Weights of a small GPT-style language model, trained from scratch on English Wikipedia: 14 layers.
Each number is 200 + 20 x the weight over its row's rms, rounded and kept within 0 to 999. Layers, rows and columns count from 0. The size before them is the row's rms in percent of the matrix's.

# layer 2 MLP gate, 704x256, rms 0.0789, rows 340-390, columns 64-127
098,217,187,177,238,201,210,161,157,194,162,191,212,222,200,212,218,219,201,205,198,223,223,190,188,193,205,211,199,174,221,191,208,241,199,204,214,200,207,202,216,173,197,208,221,192,190,186,177,210,195,200,211,190,221,158,179,178,206,222,174,196,188,163,209
094,187,205,184,163,207,224,247,174,212,172,240,205,214,222,186,195,160,195,211,208,182,198,202,215,192,181,212,212,259,205,203,231,172,213,178,204,238,182,167,192,176,227,209,199,207,194,184,204,176,220,174,177,182,228,217,185,197,187,181,182,188,201,197,159
082,186,176,197,198,226,215,235,218,220,201,191,203,256,179,190,224,203,218,233,223,183,191,173,203,177,201,203,194,192,220,184,224,173,167,199,187,180,171,195,183,182,200,218,180,195,182,193,232,206,218,213,186,199,167,203,199,212,205,181,191,263,214,199,205
084,173,213,216,184,180,202,192,228,202,225,206,215,190,176,201,204,174,193,195,212,180,184,222,151,147,196,197,186,181,206,199,214,232,179,205,199,208,197,232,177,217,199,174,212,220,208,222,192,201,206,199,239,184,191,159,205,191,207,191,211,211,198,239,202
074,161,227,207,225,217,217,182,206,240,185,223,213,222,201,196,169,213,148,207,210,196,221,203,208,230,170,197,196,222,228,192,183,206,217,181,184,149,228,219,221,156,194,227,201,237,245,152,195,223,190,227,220,214,213,199,214,167,226,199,200,197,194,204,203
112,191,180,225,227,196,191,231,207,195,219,206,195,219,182,207,198,204,219,164,186,223,191,158,218,215,231,214,219,224,195,209,213,222,199,170,201,185,156,194,230,199,214,215,185,251,199,234,213,216,185,200,196,232,202,213,189,201,179,204,191,184,218,217,170
114,164,173,209,204,194,195,211,245,188,175,196,188,202,240,188,214,219,195,206,167,199,200,197,201,205,196,164,218,233,200,196,206,203,200,226,199,158,185,214,189,202,198,191,201,231,248,192,185,204,244,218,184,212,216,202,210,199,227,190,198,184,212,201,175
110,210,169,208,192,226,215,193,205,209,200,225,186,213,213,207,244,209,209,164,190,234,217,193,197,205,176,201,220,215,205,198,203,198,230,180,213,204,196,177,188,178,189,206,199,203,235,197,175,220,218,205,207,154,184,196,212,193,193,203,238,178,172,172,188
097,199,183,181,232,221,199,187,171,211,177,226,229,194,192,200,191,212,151,216,179,186,166,199,225,179,186,182,222,179,193,175,182,222,191,186,205,228,205,189,196,217,206,191,196,186,216,207,216,189,236,190,218,196,206,260,215,215,199,197,183,183,217,233,190
090,199,205,185,195,258,203,237,209,189,195,209,187,227,196,196,240,211,222,187,219,196,199,189,212,212,171,224,222,190,196,225,196,224,215,162,197,245,207,163,168,199,181,179,231,204,159,215,209,164,209,183,181,220,178,194,202,181,176,212,182,200,162,232,177
116,232,188,196,188,215,207,229,168,200,203,170,215,162,201,210,221,195,193,185,213,170,188,200,199,182,191,213,228,219,183,201,211,183,153,218,202,242,174,198,199,200,195,168,200,209,181,196,192,200,208,202,231,189,210,215,207,216,214,210,222,225,195,215,207
106,184,204,182,202,188,196,221,224,235,185,182,189,215,174,219,206,202,204,218,198,187,238,204,194,201,175,197,218,193,170,207,212,209,224,206,197,222,222,209,195,215,192,239,195,202,216,199,193,208,173,197,197,189,189,195,186,225,194,208,188,194,170,195,204
094,217,225,211,212,223,191,196,179,214,196,207,196,194,236,199,185,196,212,207,179,244,189,201,196,184,193,162,192,207,194,129,228,196,237,207,197,189,198,222,182,202,210,191,183,171,210,186,210,200,206,252,200,217,216,216,219,198,201,197,218,172,203,214,176
077,176,186,170,203,195,172,216,198,200,193,178,190,198,178,195,207,245,217,178,227,227,229,206,179,188,172,218,173,204,184,192,222,209,211,215,209,191,236,184,190,225,153,211,173,245,220,207,208,216,198,194,197,211,206,184,251,167,213,193,242,170,221,169,220
099,203,207,173,203,160,169,184,198,203,189,212,190,208,197,221,210,212,199,196,209,214,207,178,209,188,191,200,186,157,209,236,187,194,198,214,195,145,232,206,215,215,222,178,203,202,214,208,178,207,164,213,178,218,234,176,213,213,213,194,181,191,205,206,210
101,208,230,232,201,203,201,221,219,192,189,167,185,195,154,215,196,216,167,214,223,176,193,195,190,197,204,213,205,191,213,218,183,207,209,186,199,207,227,218,181,204,181,232,237,214,165,172,221,192,234,151,188,145,219,200,222,194,228,202,224,226,242,210,184
102,184,208,209,204,212,214,186,218,205,189,213,206,178,221,220,202,194,218,233,192,213,181,212,214,204,217,199,193,208,204,194,218,192,186,208,245,205,227,174,200,158,173,185,197,192,191,185,228,204,196,199,196,234,197,182,209,204,168,202,204,232,177,200,238
102,204,180,205,183,213,208,193,227,192,219,193,182,178,222,195,221,217,184,194,210,189,220,224,227,207,190,182,188,214,230,242,232,208,201,192,196,204,207,182,202,196,198,172,185,190,215,202,206,215,185,189,209,206,199,182,221,187,186,201,191,198,153,157,166
101,211,185,214,202,183,177,177,208,198,197,223,196,183,253,206,217,195,222,204,185,229,189,198,217,199,207,199,220,168,228,218,207,202,227,175,191,196,261,204,186,211,178,211,195,198,208,133,252,203,241,246,211,203,184,232,179,207,180,209,202,253,185,238,201
093,206,206,220,163,219,184,199,182,217,201,196,179,206,186,187,213,215,171,212,194,231,224,196,225,236,179,201,206,228,194,191,188,205,186,194,199,166,179,188,217,202,187,223,152,209,214,206,206,224,166,171,190,186,205,195,215,193,206,209,198,229,235,195,202
100,221,200,229,216,183,233,178,235,175,179,184,195,186,205,214,184,189,183,166,202,211,206,213,169,179,185,202,204,217,191,228,192,186,197,207,184,196,232,224,225,211,188,222,195,183,239,203,184,213,191,180,207,189,189,221,173,224,214,211,210,186,252,186,196
129,206,207,204,205,206,193,200,194,207,222,197,188,192,225,190,175,220,200,194,184,245,253,180,216,178,227,183,186,171,233,176,199,219,221,202,175,189,193,218,237,190,261,221,183,209,233,198,181,176,196,181,199,185,172,203,229,199,190,219,192,205,226,195,164
095,198,190,202,197,194,193,199,183,218,230,203,204,219,180,207,188,207,207,204,207,191,253,184,192,168,198,246,200,197,203,200,206,194,186,226,204,197,247,186,198,184,229,173,178,184,207,217,196,201,217,199,181,215,178,207,182,204,215,225,150,191,207,202,183
081,174,193,214,183,218,223,194,217,220,230,205,218,186,123,191,205,207,224,237,173,191,207,203,165,185,203,186,171,208,185,211,216,191,186,218,168,191,184,189,180,220,205,185,202,166,220,201,184,198,172,230,200,227,164,212,223,167,193,224,177,197,206,206,175
080,206,220,225,187,210,197,225,177,198,212,192,187,175,175,176,194,191,191,178,199,198,214,221,221,216,202,196,180,235,222,205,211,219,208,234,166,209,217,182,207,210,201,179,203,204,191,184,220,186,188,196,254,200,187,190,222,177,208,217,223,177,182,241,179
077,204,222,186,212,232,200,238,211,216,218,168,182,211,180,193,197,211,174,157,207,185,195,182,192,235,200,195,186,216,162,186,220,184,198,191,200,205,206,216,230,175,210,185,203,201,197,201,202,183,149,231,204,199,189,211,205,172,211,171,221,164,247,192,205
055,208,197,169,187,195,202,180,203,221,171,197,216,210,205,241,205,209,162,177,230,214,224,170,203,250,199,199,206,220,207,210,223,181,199,219,205,205,207,200,230,149,203,201,193,205,213,161,205,215,173,202,212,174,180,203,217,208,211,239,195,166,195,258,221
110,225,180,210,229,207,191,219,190,204,195,175,217,174,179,216,180,186,167,175,207,211,165,181,219,169,197,216,180,213,201,190,255,201,201,156,230,210,208,170,227,220,186,192,255,217,215,186,213,201,226,191,195,204,195,234,198,204,197,213,215,173,221,197,235
103,212,222,198,226,171,224,218,160,194,201,198,191,211,205,212,184,229,201,191,190,224,193,220,252,207,212,180,191,179,213,210,239,161,218,220,187,191,203,215,215,195,184,200,198,187,219,160,197,214,199,193,196,206,209,176,223,179,187,183,176,209,187,183,213
092,209,228,205,179,208,179,202,212,164,199,196,154,185,191,182,216,194,208,197,192,200,173,229,211,189,169,196,218,217,154,200,183,245,171,213,229,215,204,182,171,196,214,184,201,189,189,211,192,183,166,192,218,214,187,174,190,187,215,204,220,179,183,194,186
074,217,196,210,176,212,200,183,178,208,238,189,215,179,230,223,151,197,208,221,206,217,191,183,179,203,188,204,214,223,207,189,202,200,218,224,183,189,149,185,216,224,174,219,221,210,184,186,199,215,209,200,182,217,182,204,171,219,180,219,196,215,152,185,217
100,176,150,221,211,186,162,191,234,186,222,210,231,176,179,228,197,208,221,159,213,213,231,202,186,183,202,223,218,175,203,149,205,188,227,198,177,215,198,171,185,157,219,169,221,207,194,173,206,190,183,160,208,212,207,210,180,182,201,200,189,212,170,191,198
107,149,222,233,182,213,207,185,211,209,216,208,215,199,223,171,190,201,213,190,176,184,232,166,244,196,205,171,213,226,179,207,196,188,217,201,168,206,219,180,211,187,212,200,211,199,217,227,177,218,222,201,203,220,201,181,196,204,187,214,219,191,229,232,209
102,179,175,206,205,215,230,187,214,208,206,196,191,207,149,167,215,188,208,244,231,199,187,218,212,208,198,162,203,239,199,222,200,216,238,223,196,225,164,199,191,211,192,204,223,167,180,171,218,180,179,205,219,223,203,199,223,171,185,189,174,210,205,169,173
092,194,197,209,178,186,177,228,233,184,207,211,220,185,187,187,217,193,232,199,183,174,188,172,241,205,199,183,222,197,211,202,226,218,204,212,200,187,212,169,189,192,202,196,190,203,213,215,202,228,277,190,218,196,240,180,197,187,187,200,180,196,201,212,166
106,195,185,203,178,217,194,244,171,214,210,226,233,197,211,195,216,167,201,205,209,188,193,223,207,209,201,203,220,205,202,174,188,191,200,208,165,176,196,234,227,191,214,203,195,158,192,181,205,220,214,191,187,194,226,180,239,173,181,216,190,225,257,216,211
087,222,213,197,181,201,159,172,164,195,199,190,195,160,180,157,216,172,200,212,227,205,168,211,209,217,179,243,180,221,182,222,210,196,184,200,190,206,202,208,249,198,170,177,191,223,211,202,179,203,202,173,199,199,210,191,188,191,197,179,196,191,208,245,188
083,236,217,199,196,217,186,185,216,191,163,195,194,205,214,167,210,179,228,187,205,224,223,222,210,201,166,207,194,208,193,198,197,175,180,165,215,223,202,216,203,161,191,214,208,162,228,211,193,192,192,171,219,189,220,203,231,201,190,214,181,203,209,203,212
122,218,204,172,251,214,192,195,191,197,176,200,217,233,202,200,209,206,224,200,206,176,222,206,209,219,241,238,212,224,183,204,194,179,163,254,206,198,202,229,168,194,225,183,219,198,226,197,185,223,252,210,183,191,199,210,183,207,196,215,208,183,199,214,192
115,195,169,192,190,198,218,160,195,165,166,199,195,206,199,205,188,214,206,187,206,223,165,221,202,167,180,222,187,215,225,198,203,164,214,189,186,182,199,182,212,193,173,214,181,152,242,153,172,181,201,204,228,212,208,157,230,175,206,208,210,198,199,180,182
109,196,189,173,198,182,185,196,200,212,222,244,192,225,213,190,220,213,191,194,187,203,209,176,230,201,195,188,190,193,257,173,207,201,206,170,197,189,171,178,165,223,188,202,210,203,184,201,190,217,211,192,207,219,178,198,183,201,189,209,200,174,200,157,207
105,198,212,199,182,194,166,211,207,187,196,166,189,220,256,191,224,208,230,197,185,232,183,171,210,195,210,218,216,153,196,229,195,210,201,165,197,171,210,168,263,167,208,164,211,170,238,183,179,216,199,183,218,200,189,164,212,199,161,209,188,205,205,193,202
085,218,204,218,187,198,178,219,241,216,199,216,191,211,228,189,208,169,173,197,174,213,193,220,232,196,229,211,179,190,205,198,194,201,203,208,178,186,225,179,171,230,221,173,207,211,208,230,200,207,219,185,184,178,185,196,187,233,222,200,193,221,181,224,225
071,198,196,210,189,208,188,193,210,218,212,201,210,183,218,204,212,169,179,176,192,182,188,201,215,214,221,194,190,226,148,209,218,188,189,189,184,191,201,187,181,196,195,224,201,172,228,227,185,241,228,199,190,170,184,173,192,192,226,249,229,218,222,231,194
078,177,194,174,219,187,234,206,174,161,217,194,242,155,191,242,196,199,190,213,202,204,199,221,176,192,209,198,216,154,231,181,189,230,179,205,221,191,210,206,187,219,222,212,201,198,186,176,212,172,221,234,214,182,212,194,166,181,206,234,224,193,186,181,239
108,216,189,189,180,180,214,202,206,193,216,199,191,182,176,184,199,177,166,191,215,185,192,180,133,219,187,181,235,192,211,203,184,190,208,189,226,182,191,174,166,207,199,180,201,196,193,164,240,222,238,220,201,189,220,210,204,186,238,205,210,212,212,203,224
103,193,166,208,216,183,201,204,202,185,193,181,196,185,175,174,200,160,206,203,210,212,186,193,195,188,172,186,188,220,193,193,208,203,163,225,222,255,222,230,193,235,163,205,194,215,170,219,190,197,172,189,194,188,237,185,201,154,206,181,179,195,190,196,184
066,193,206,237,204,182,209,160,229,161,221,210,159,221,214,182,194,191,171,199,225,167,210,207,240,175,205,242,174,223,182,202,198,216,201,198,219,173,186,188,231,180,190,222,190,199,226,214,184,193,152,208,230,195,177,228,211,186,219,213,192,235,237,188,179
130,190,187,196,218,214,230,214,219,215,222,191,183,259,154,195,202,210,175,210,214,248,191,211,199,221,198,157,256,198,173,188,215,194,218,192,201,196,209,189,183,196,214,211,248,205,205,215,203,204,226,219,193,202,196,164,211,165,199,190,199,151,198,160,199
097,214,224,221,180,222,184,198,226,222,209,211,210,193,173,201,207,183,187,220,204,229,202,183,243,225,168,168,226,177,164,254,183,193,214,206,227,174,213,203,197,199,188,219,235,193,222,185,206,195,200,193,195,172,186,190,230,177,187,210,205,254,222,204,200
093,168,190,222,200,227,169,201,191,195,178,185,187,174,230,188,209,201,228,189,178,186,213,204,187,181,215,203,187,214,200,186,219,188,190,205,197,209,188,204,177,189,202,208,247,182,156,215,211,199,197,214,187,207,176,196,228,198,207,215,200,172,212,169,182